Weights of a small GPT-style language model, trained from scratch on English Wikipedia: width 128, MLP 512 tanh GELU.
Each number is 128 + 32 x the weight over the matrix's rms, rounded and kept within 0 to 255. Layers, rows and columns count from 0. Numbers have three digits each.

# q: layer 9 attention query, 128x128, rms 0.175, rows 0-24, columns 0-127
# k: layer 9 attention key, 128x128, rms 0.17, rows 0-23, columns 0-127
q0:116085093132142135108159116189211171123122069102152121157128209135175099122162100092130128132155139179122113156080167081142138135099096145123049160114152148107162127110073168205131139103137138169161086116127140129119078116114131088108169135092096128118139091181147166187094132102158169146132147135140128072162147145130090174173099128148167173139043124136181222062146116103126167087094
k0:134196160193135143109160124150132096040081126154120140151103194147073131133124108146100130079161107170203188106166161151116110083186128055166088140173127146130136097126152167140158076190148090177153094167117100078135135115160113083120072117111123167188099134179126170184100141133155117148134112104138136077104079100156108168160148136118103110171108073110142159057117120080142145094124
q1:168132108121176130090077100156096161069217119122085185208174135125085129130112079092140085095106125174099119132186130135123087175143166177046080136159109173102044148147117103136075118109078108122160155144192109160106204165087113124128119125134206117114113112129156126116065137123155069137115133170114163146123137169118103114135146090182107115102084158102189127114129135146181116189210
k1:197140088107196105115063204135082081142121137160102108203134153105089124097030101118143180116117151056114153173116119093155136160084156140074067111143155199138163177115118155152085129190142124131141149138126118109104204108157155126158122092156123118111111167100121100147094076042138130085119159154126127122095088142112131127137206140112081056093129118150159081164167156115130138166121
q2:134119067159093083136090217131185138121181133118143114086162174118136083105164115147153110130157146129082111160093183115146063099128126099080158127089150125147140134173051159142195167121149160063103133116133157130135161109104136152161165063122091118065151104140147136094175152149104171172138068160143128088094141167036071113168164095121156121133148113153134115189148122150116065129164
k2:161115096107096146114099138083043124125116159131159115118096072132112161163107118151068119111137042093124145210179191123180110102060124111181108143105063139122159124119134128110141170167107144124137008163138122168131110106147151139135095060092172126125134152147109123135105182193086143173080126146110102109088073091129138094126118066149191174084125166159122144155154113140111065133093
q3:124094131068119117092158132158102169124079118079169110082165103141068086040166138139194155172190136195083086132144123031127186134140130131121141142049137206109145088147121193041116124137162177081116179092101115169149144130083134203184131067075172157072189184104150083156079122115127169135158167104168139076196108079166186136075097105124083137156120113124130183116145120135146095131101
k3:146137116184093112123092130117074105115134159132068058095106093151106107114168160098119095150112136185157100118167078189156200120051140200104123120128144162150155097096113127059117110086122107098183134121121127135152169103107157093083111062103179083135182189116180147098131169095144159108123173124130133066132137059178102174106140123132107171097085141151100250129126107182203106057169
q4:117149152179109127170212118103123171155101158133099192141194052085084123161127134124186134171057153202075091182171177111158137102086121139110104140122127078069119091148102100147129182157124146099067129202079146115123063138170134109175150112097108121114167155122157169136148162085072107124132132103180176180098115182122159130114099144091098078174153108134124145116169166069082101108045
k4:127074130208124115099161142121137137169099011134090118118163056098115128154130109135143109201057134174171114099160158177195131103131131137053173155144078102088079090102122140170183123134147143109125081167135126100080126149126149113123148158121100105096207130139141153144161130142104174140102093186128178090116055127148167106107108124154096092133065105143140149151161153064114132114133
q5:157109087154164147132156153126107108168130161143083172093082077116145094229187147174152067151150115068070170066108097108121144074159120142121147121096118134104189115054099120177090098137088140140139104207098180101065181118112093088084124148150127114167185053123046101151113188104190171135138083157089064072162086129127088159104161134140112180079150145085136137144165102101163097146126
k5:140144122141146179152112104101143161167112176166137096142109069094146099144129112188150110128123136152082158139141117084142207151109113098148167077153129155107074157105119182209143110126215125096129101206136201084104113159174134137096094123137151147111061157119096099126132173140157200147166129134127164159122079071171120133114192185106148203110130108116100144095151176154107124203173
q6:158137182154158173159172166150121118133104144139152196122117159095088062128155169115136177080097109141159167115097187154133161188110063021131129074133078115164134208058130152128135180085140118141119118115085122154252168166170141189137109146127106135135114139093153169142137120110098167137166109146138093206115140123078125099089137126149142125199172169076101144128146171179178105114173
k6:131177111143178135129142139172109177144143088130105150127085178077146031181108106121147135106161137098110174192093127121157133143113089067079166146136131173162088118142148152165116165087151146206132152094132166199144106135095132178141165161140102149107146064068138101134128156166154144117161125136112102158127162118094153128126100074184156156093077097118169155104133147163164028084191
q7:191058180145154102141144121109229151098137144069090159108185135128083130146148138190137158133139073150141191101148149166127118049147155177156103136121144163164089144195070158117124156145164114149182146178115098097081122078094219068190110144105147156154083130103085141135106103060157101068113122108076117115069141149098113209155171160138097075086115156089123088146177130085139120152184
k7:184108126157210106094162119138171094151126122113168079127176106150202176119078121096079094153092106113128094102038121137139128109091148154118141071116101163133058126129138153155109133188095162112190124205159145107144090051147128089158140149165182103077122112178111082149156128173099069095130108102090120065082071155146169187169118122083142176138181169084128153121159168079139201157153
q8:132073156111123105127159169082021145181152187136138138140154142079129144143117128073118132118084105121120123140100109085155108207130051162118163205041151135071040171202135099137133121115143120154143151185166164179132116161154072159135121117121134094090123098121167158208183093155178125144109075121187102107098141133160183196112179188178147107079166058099084097093134143140168107180117
k8:163095125160128082130183215153110159181182143127150082145174131077096093134128143080133124116098128123134163158140120158130128083185102156171110116104097063068097176179157114164099117123128113086114187134143107162178146161157176115067153051117100131098067147054141193193096156132183096165076097195133110144080100163131102129135075130110128116126107114147108146141169143160078097109111
q9:093110183155114102117125165111116144178151127139135137094195144085099121095140102189159129168118096123111071106170068158066063143148082100132137121220108125153057085100191164152105195151166131051198087129113171134094146135130027184135067107169140150154080145120134123095098116195154182171188133171125100084129080127195157138144168151170162096134160132125159170063108155100167082091020
k9:128123139164128167112093097166103137143155178134152112120221232081138109127110144102166142178070094134143126122106156155109089085150063115078084123091097068138136088121184148153146195149110080095123120102135176164141104136105132124196020130146131157136128157101180136083091067097120193126201164162122149095108111148127149177091203173076137112065059137114108200112121163143139099144033
q10:147212167164062116146150155157157154117063155080147081087176105101160115168161151139185133133101119120196088133135155122098141113133127119132112082155170181142130142093118056105163079139137088152102145194182070206178149134142126109152160063130197096173177093142158127125129139110132096161111073133176125066096105123116108121155147101129090129141150118106169080171163183154124138094125
k10:097161230164134111115111128094099174128096112128117146106137124146155168081098146105131157119085117142131199195088147067150140093079107156119119115129207143119105122096079178126112060145120157092103160150133181165202131130086150136097165114058145109135121122142200126095095173138129129089108147094108177174148172150084147141136142109199141114117134151125077091123163125118133107131141
q11:149108129130155137139123155147162149056147154122122070124192154142130133148155073149131069189075174168141138211113138104118134098102120053160160146176105072114130097117137094106081116107074082128145128113159183133134188123131102112169017125191187156113130163140119167162082128123199056170160063172128184153136095156116088187087082090142153136116119114110136122107129132140096146087084
k11:083072153110143202091158193205138053118162130074121142132068173154149186096209150078156110104071139139090176153161213062122116120119108200190175142172080158105170139116073198127085122132142093082112131133147133093093227133047138072137059170195121123131135107135079196193133138136128176124117121133134132207138074163065111165103173086148109131099129134148112091128120173119078084127087
q12:180146176110184136093107110078105126087142065127121114151100173147187121097136136168094127118116169150128192133153136150181195164108143176071090086141109115135167078127117117080163067114134181152145081176103117164168069095154102163089147072143132141187114133223138125119138167160131188158112173118202150155063012131148077133097134116129117118136129157200093161112167154098139110098130
k12:122162159149172070196088092114107106140071116169122125180147071168090072139149159173134185082097113118224173106154116094108156101163114194079114150081107209158199147114108112125117123139117121135076133077120163132126071149108110171089120133124092187197146132166129087060181149136148106138138115111162143102117138073144125094151125076072131094124127081073124132088184167131087121153104
q13:128179123130090180134171122182138109101137086126062103096130121114122160060089138073152144141106096150188141187144170104065164161184079146067127149112123160101154144182133099144158177125106153075109101090138091155165175037074105146115136113119052109124121191110093160111123143097122137080108121128180105183137150116092069132148113146142133143167169142139081101099149165069147207093142
k13:135152110102155144087090103085068116143118052122121154127126182136120127134077104132127151156145077159103102137149039140144136162147131149166142109108128126144090194138137115079177119163145147079104119133114110143142199117100088236144187186069129112063138144140150188102116166114124146119144121128144073148133109091054137189185129154076108088143081173135098145061151146107155100090182
q14:118116169122083089174080136173057128133156117182144090187131143093070102175091128137166127177140147136095110100133095126123119090027162087144115123140184175162160128101119122095182138081074169085126085149133183153079092169094129133155113129115141108134190135139106133141090119131154142145152067115130194124125092127141097160114175131109129119087144158157097122185123171081079181156120
k14:106155098173084100122059162112063109143130171133119128130179095129113077183154110141104130162145087100159102141127112140128150105054121119082132114098131069109146069107155175120135128106057194063169137135164142116088114135121135112166178075095068100164060162118067105129021021166154127132151138121141134134167143113106117146158128147164113124129133152113086124139051140123055141138149
q15:165166063171101093112143141183100128137153107103141084136140144106110147146140131125097144063099132119058162141115110111140172124150127096121209083160053148065134130152117104110155086162183104123084084153175147084124063140147104118126195189141142105105183125123040084109118075123147128122180140098089110174132150127097092120141125130079141116169165136096165071092108114113214167136135
k15:108116119155114144098119117061181179137074141103104159124155163039085157177106144088061117137119133184096157095192121077157144152153083167130153111162111163091122139161100114104098186145098128166115121070182088113168104145082143145156127125170136128110124176177112155202137146075157150116149076125111068136162109088136174103166154148103108127071182137155129126127076089155164169127152
q16:108140192125094080113153107098107119087192114101143115104099224119159096163139099130162139121193135152144125227185108115153096074122129135108096170156085142102144152090111135109177084097153068119190075179108103078097157139114189157107134127135099087102158122066121179092172149110110146138059108191096095119121014167153143141077080160070065140134172088102098124157067103133139115106125
k16:108110137170145117113166081159114079145099193101090192094101105132163134115150089079166202047073081188146060158149076132198143158126109140138100103185101196178159108144143186152114132070079139160132085128077137181133120115138197200100154153121136141111125162121153144101102147124119159110202091139132144177112111148173192094132118136102150102197154068096103170180091132119165158111069
q17:138188107133137078219116091139089123103162103107089106109146152181092101083081087059123086101119150145116200138123100117086180039134125138112104177067142106136081161087115130161128163107114126146146141138098132132157181107110090138188150093178132115194101029165107129132178123088102091122160150093030045159147117158115148117076112150134066135064070151119111151144118147192133169158116
k17:100177093113135092121132117196134135164150065061113116111178118152123105106104138119155075071115128133074108154160138182106162119148167123135133104203100111131177130135124148098097066136181196141118142136099147104123128156091089111152186173078159104142077114184126162151099126173100091075136165150130076097150150160134048090092182110121114152111152109099125169114198147133098158088047
q18:087122133153128136076118120112194100145100097131174149148160092087122132068089125171122150166118112118083123086191153215046194073100094140124137223110165140118077161065092118107144061145154129072133098100148095146103170145108112033077112171167095130131156138134215155077206149139166149124129181083115102060144100143075134113093137133178126086165124107141110063163057162096185082075146
k18:155176101128115197114177156196106170136087174152150188144149083154199171125122120134093095145154153113110043181169132158117137158116043161123067162147174168113097101105135070156117136111138163076116155142111124196099132137139088117095109142137139164105101118139147159057125066129112164093078110125149085079139147122102178137142085140152169017124124159172122163093189106124168126139121
q19:106078213158087174121142162156105158139144088227145132075121152152162104174143070151151112077125126136102168147164179169097124086139121186119087120038131131135058112101187177191074079137140145151146047082164168121166123172121188117150162120148133144161125135099144076123122185081204111141100126160090136104092072184145096153151124148140143117080129129201116186093101121151132124062139
k19:145128093178093212115167122100096132093150080149118133081112172107149056128156057131129085126151136090124119126126134171131130126126112179099131184144150169099139111084104146177123098175176151073097084135113195150167116161161138121216108121168095151177158131138116065131144149078142139174120123084185121151079175203168092132118116170129135076154206101128099226100128115100078116145092
q20:138160078127106089147131097112094147108101137118167087072148180080148156168087133123135171110129065155104120177127157092095168069139141090100176097142157064133091151110158166134136152171143106097125116127129153128107140062154137143111103078101140158147075142150194155129111143110144114091136147168157165143168083183075122145086147120169131110115153101112110139094129127133139079124151
k20:092150093150166058130189112092139117110116141092116166143159160090168142169142105111135127056153072102084145097140128126143139165074168086171104144096155101161120115165134187157143127103111142052085167111112140126157111073113103153198109092131091148080173115166136139158154171140130174109100112158102137101100140100086083109081155114177150081116085124100133187103163131138126141175109
q21:104148114082113089150117147147121160122150078176080124156132145118114182118158116149117106131117124135078126107060104074126136122122052097151136180136170111143145075097124167180110072155190111109161122204159152127176111181127117122163115174137195059121126113109070154128112092139158121081149187171069190164153042169151137160183095107153204153140152050187167165175118201078107102089088
k21:048114203141148157128104095107133151099100105132040126176154118095118113170132141105139116121133121083159095045092140067139083118168161122162111121147163074139120125098088142124065173113136140146177124038149131175199174170101131073141064095093142095196097129164092172153100102107174151061099063144141165137142101165131127174172093168103197096113121059084175182153093137183089081152162
q22:132087185142123127147172179125128150147122126195093158115119113109135109112122106077130170142099116117025146066161191144112150065145171110133137123151107129097123086192109142175085124065105076067070141128095114182176140114105145133067109133157180157114120151128133170140166124145116153114096144099158170113123202065176122069090059116125181085120142101124130118196183132193102129170109
k22:174149084122138173223103121151108145119096137152115112130085167105098084083124119110156183140160091114108149105092095202153121114127102169106083032132145086135090122122160148165136103134139121108119044126130160135032168118104151091058099144103131139085184126104133156105135142148098105094118071163202175084155126124072092087140082090140161152056157088079133089148123095099091114134147
q23:147206126201149175134093084092151135142123086120076049125032125050109085156101126055115059115155200108102122126134134076152114139092142098090124101104133098147109190109141147159109139124100097176141214143190133103083144130086135066100112137100108121087135203124124126161149094075173179102094118183095132100144120157145118131132075135131041167163104062113155119116138178122160189049111
k23:076205127127220165079190117052166115076104187116139118150108119115100106121115120141109071107084168193097118097143145143144145128139124108144122134132161086139152170099152140071155102128179184157091192107103140161153125160184200092099166139103115175069107155137086093135161146133139169156091075182144149086145067177079145106119138122132127133193097181142128081132058195076144104091103
q24:136173126145166130128134106155082134154169089168120096132143124142062185187195155105121133091109079073079136102116151117061117140197150099062095136113174109173155115130191124164140143105141163129134132175123142080137129100129146194062142100104149042111148128121140082118192074115141084128165136103131094130134146100119130081104170082120184187192140112209132095192186102118117129222149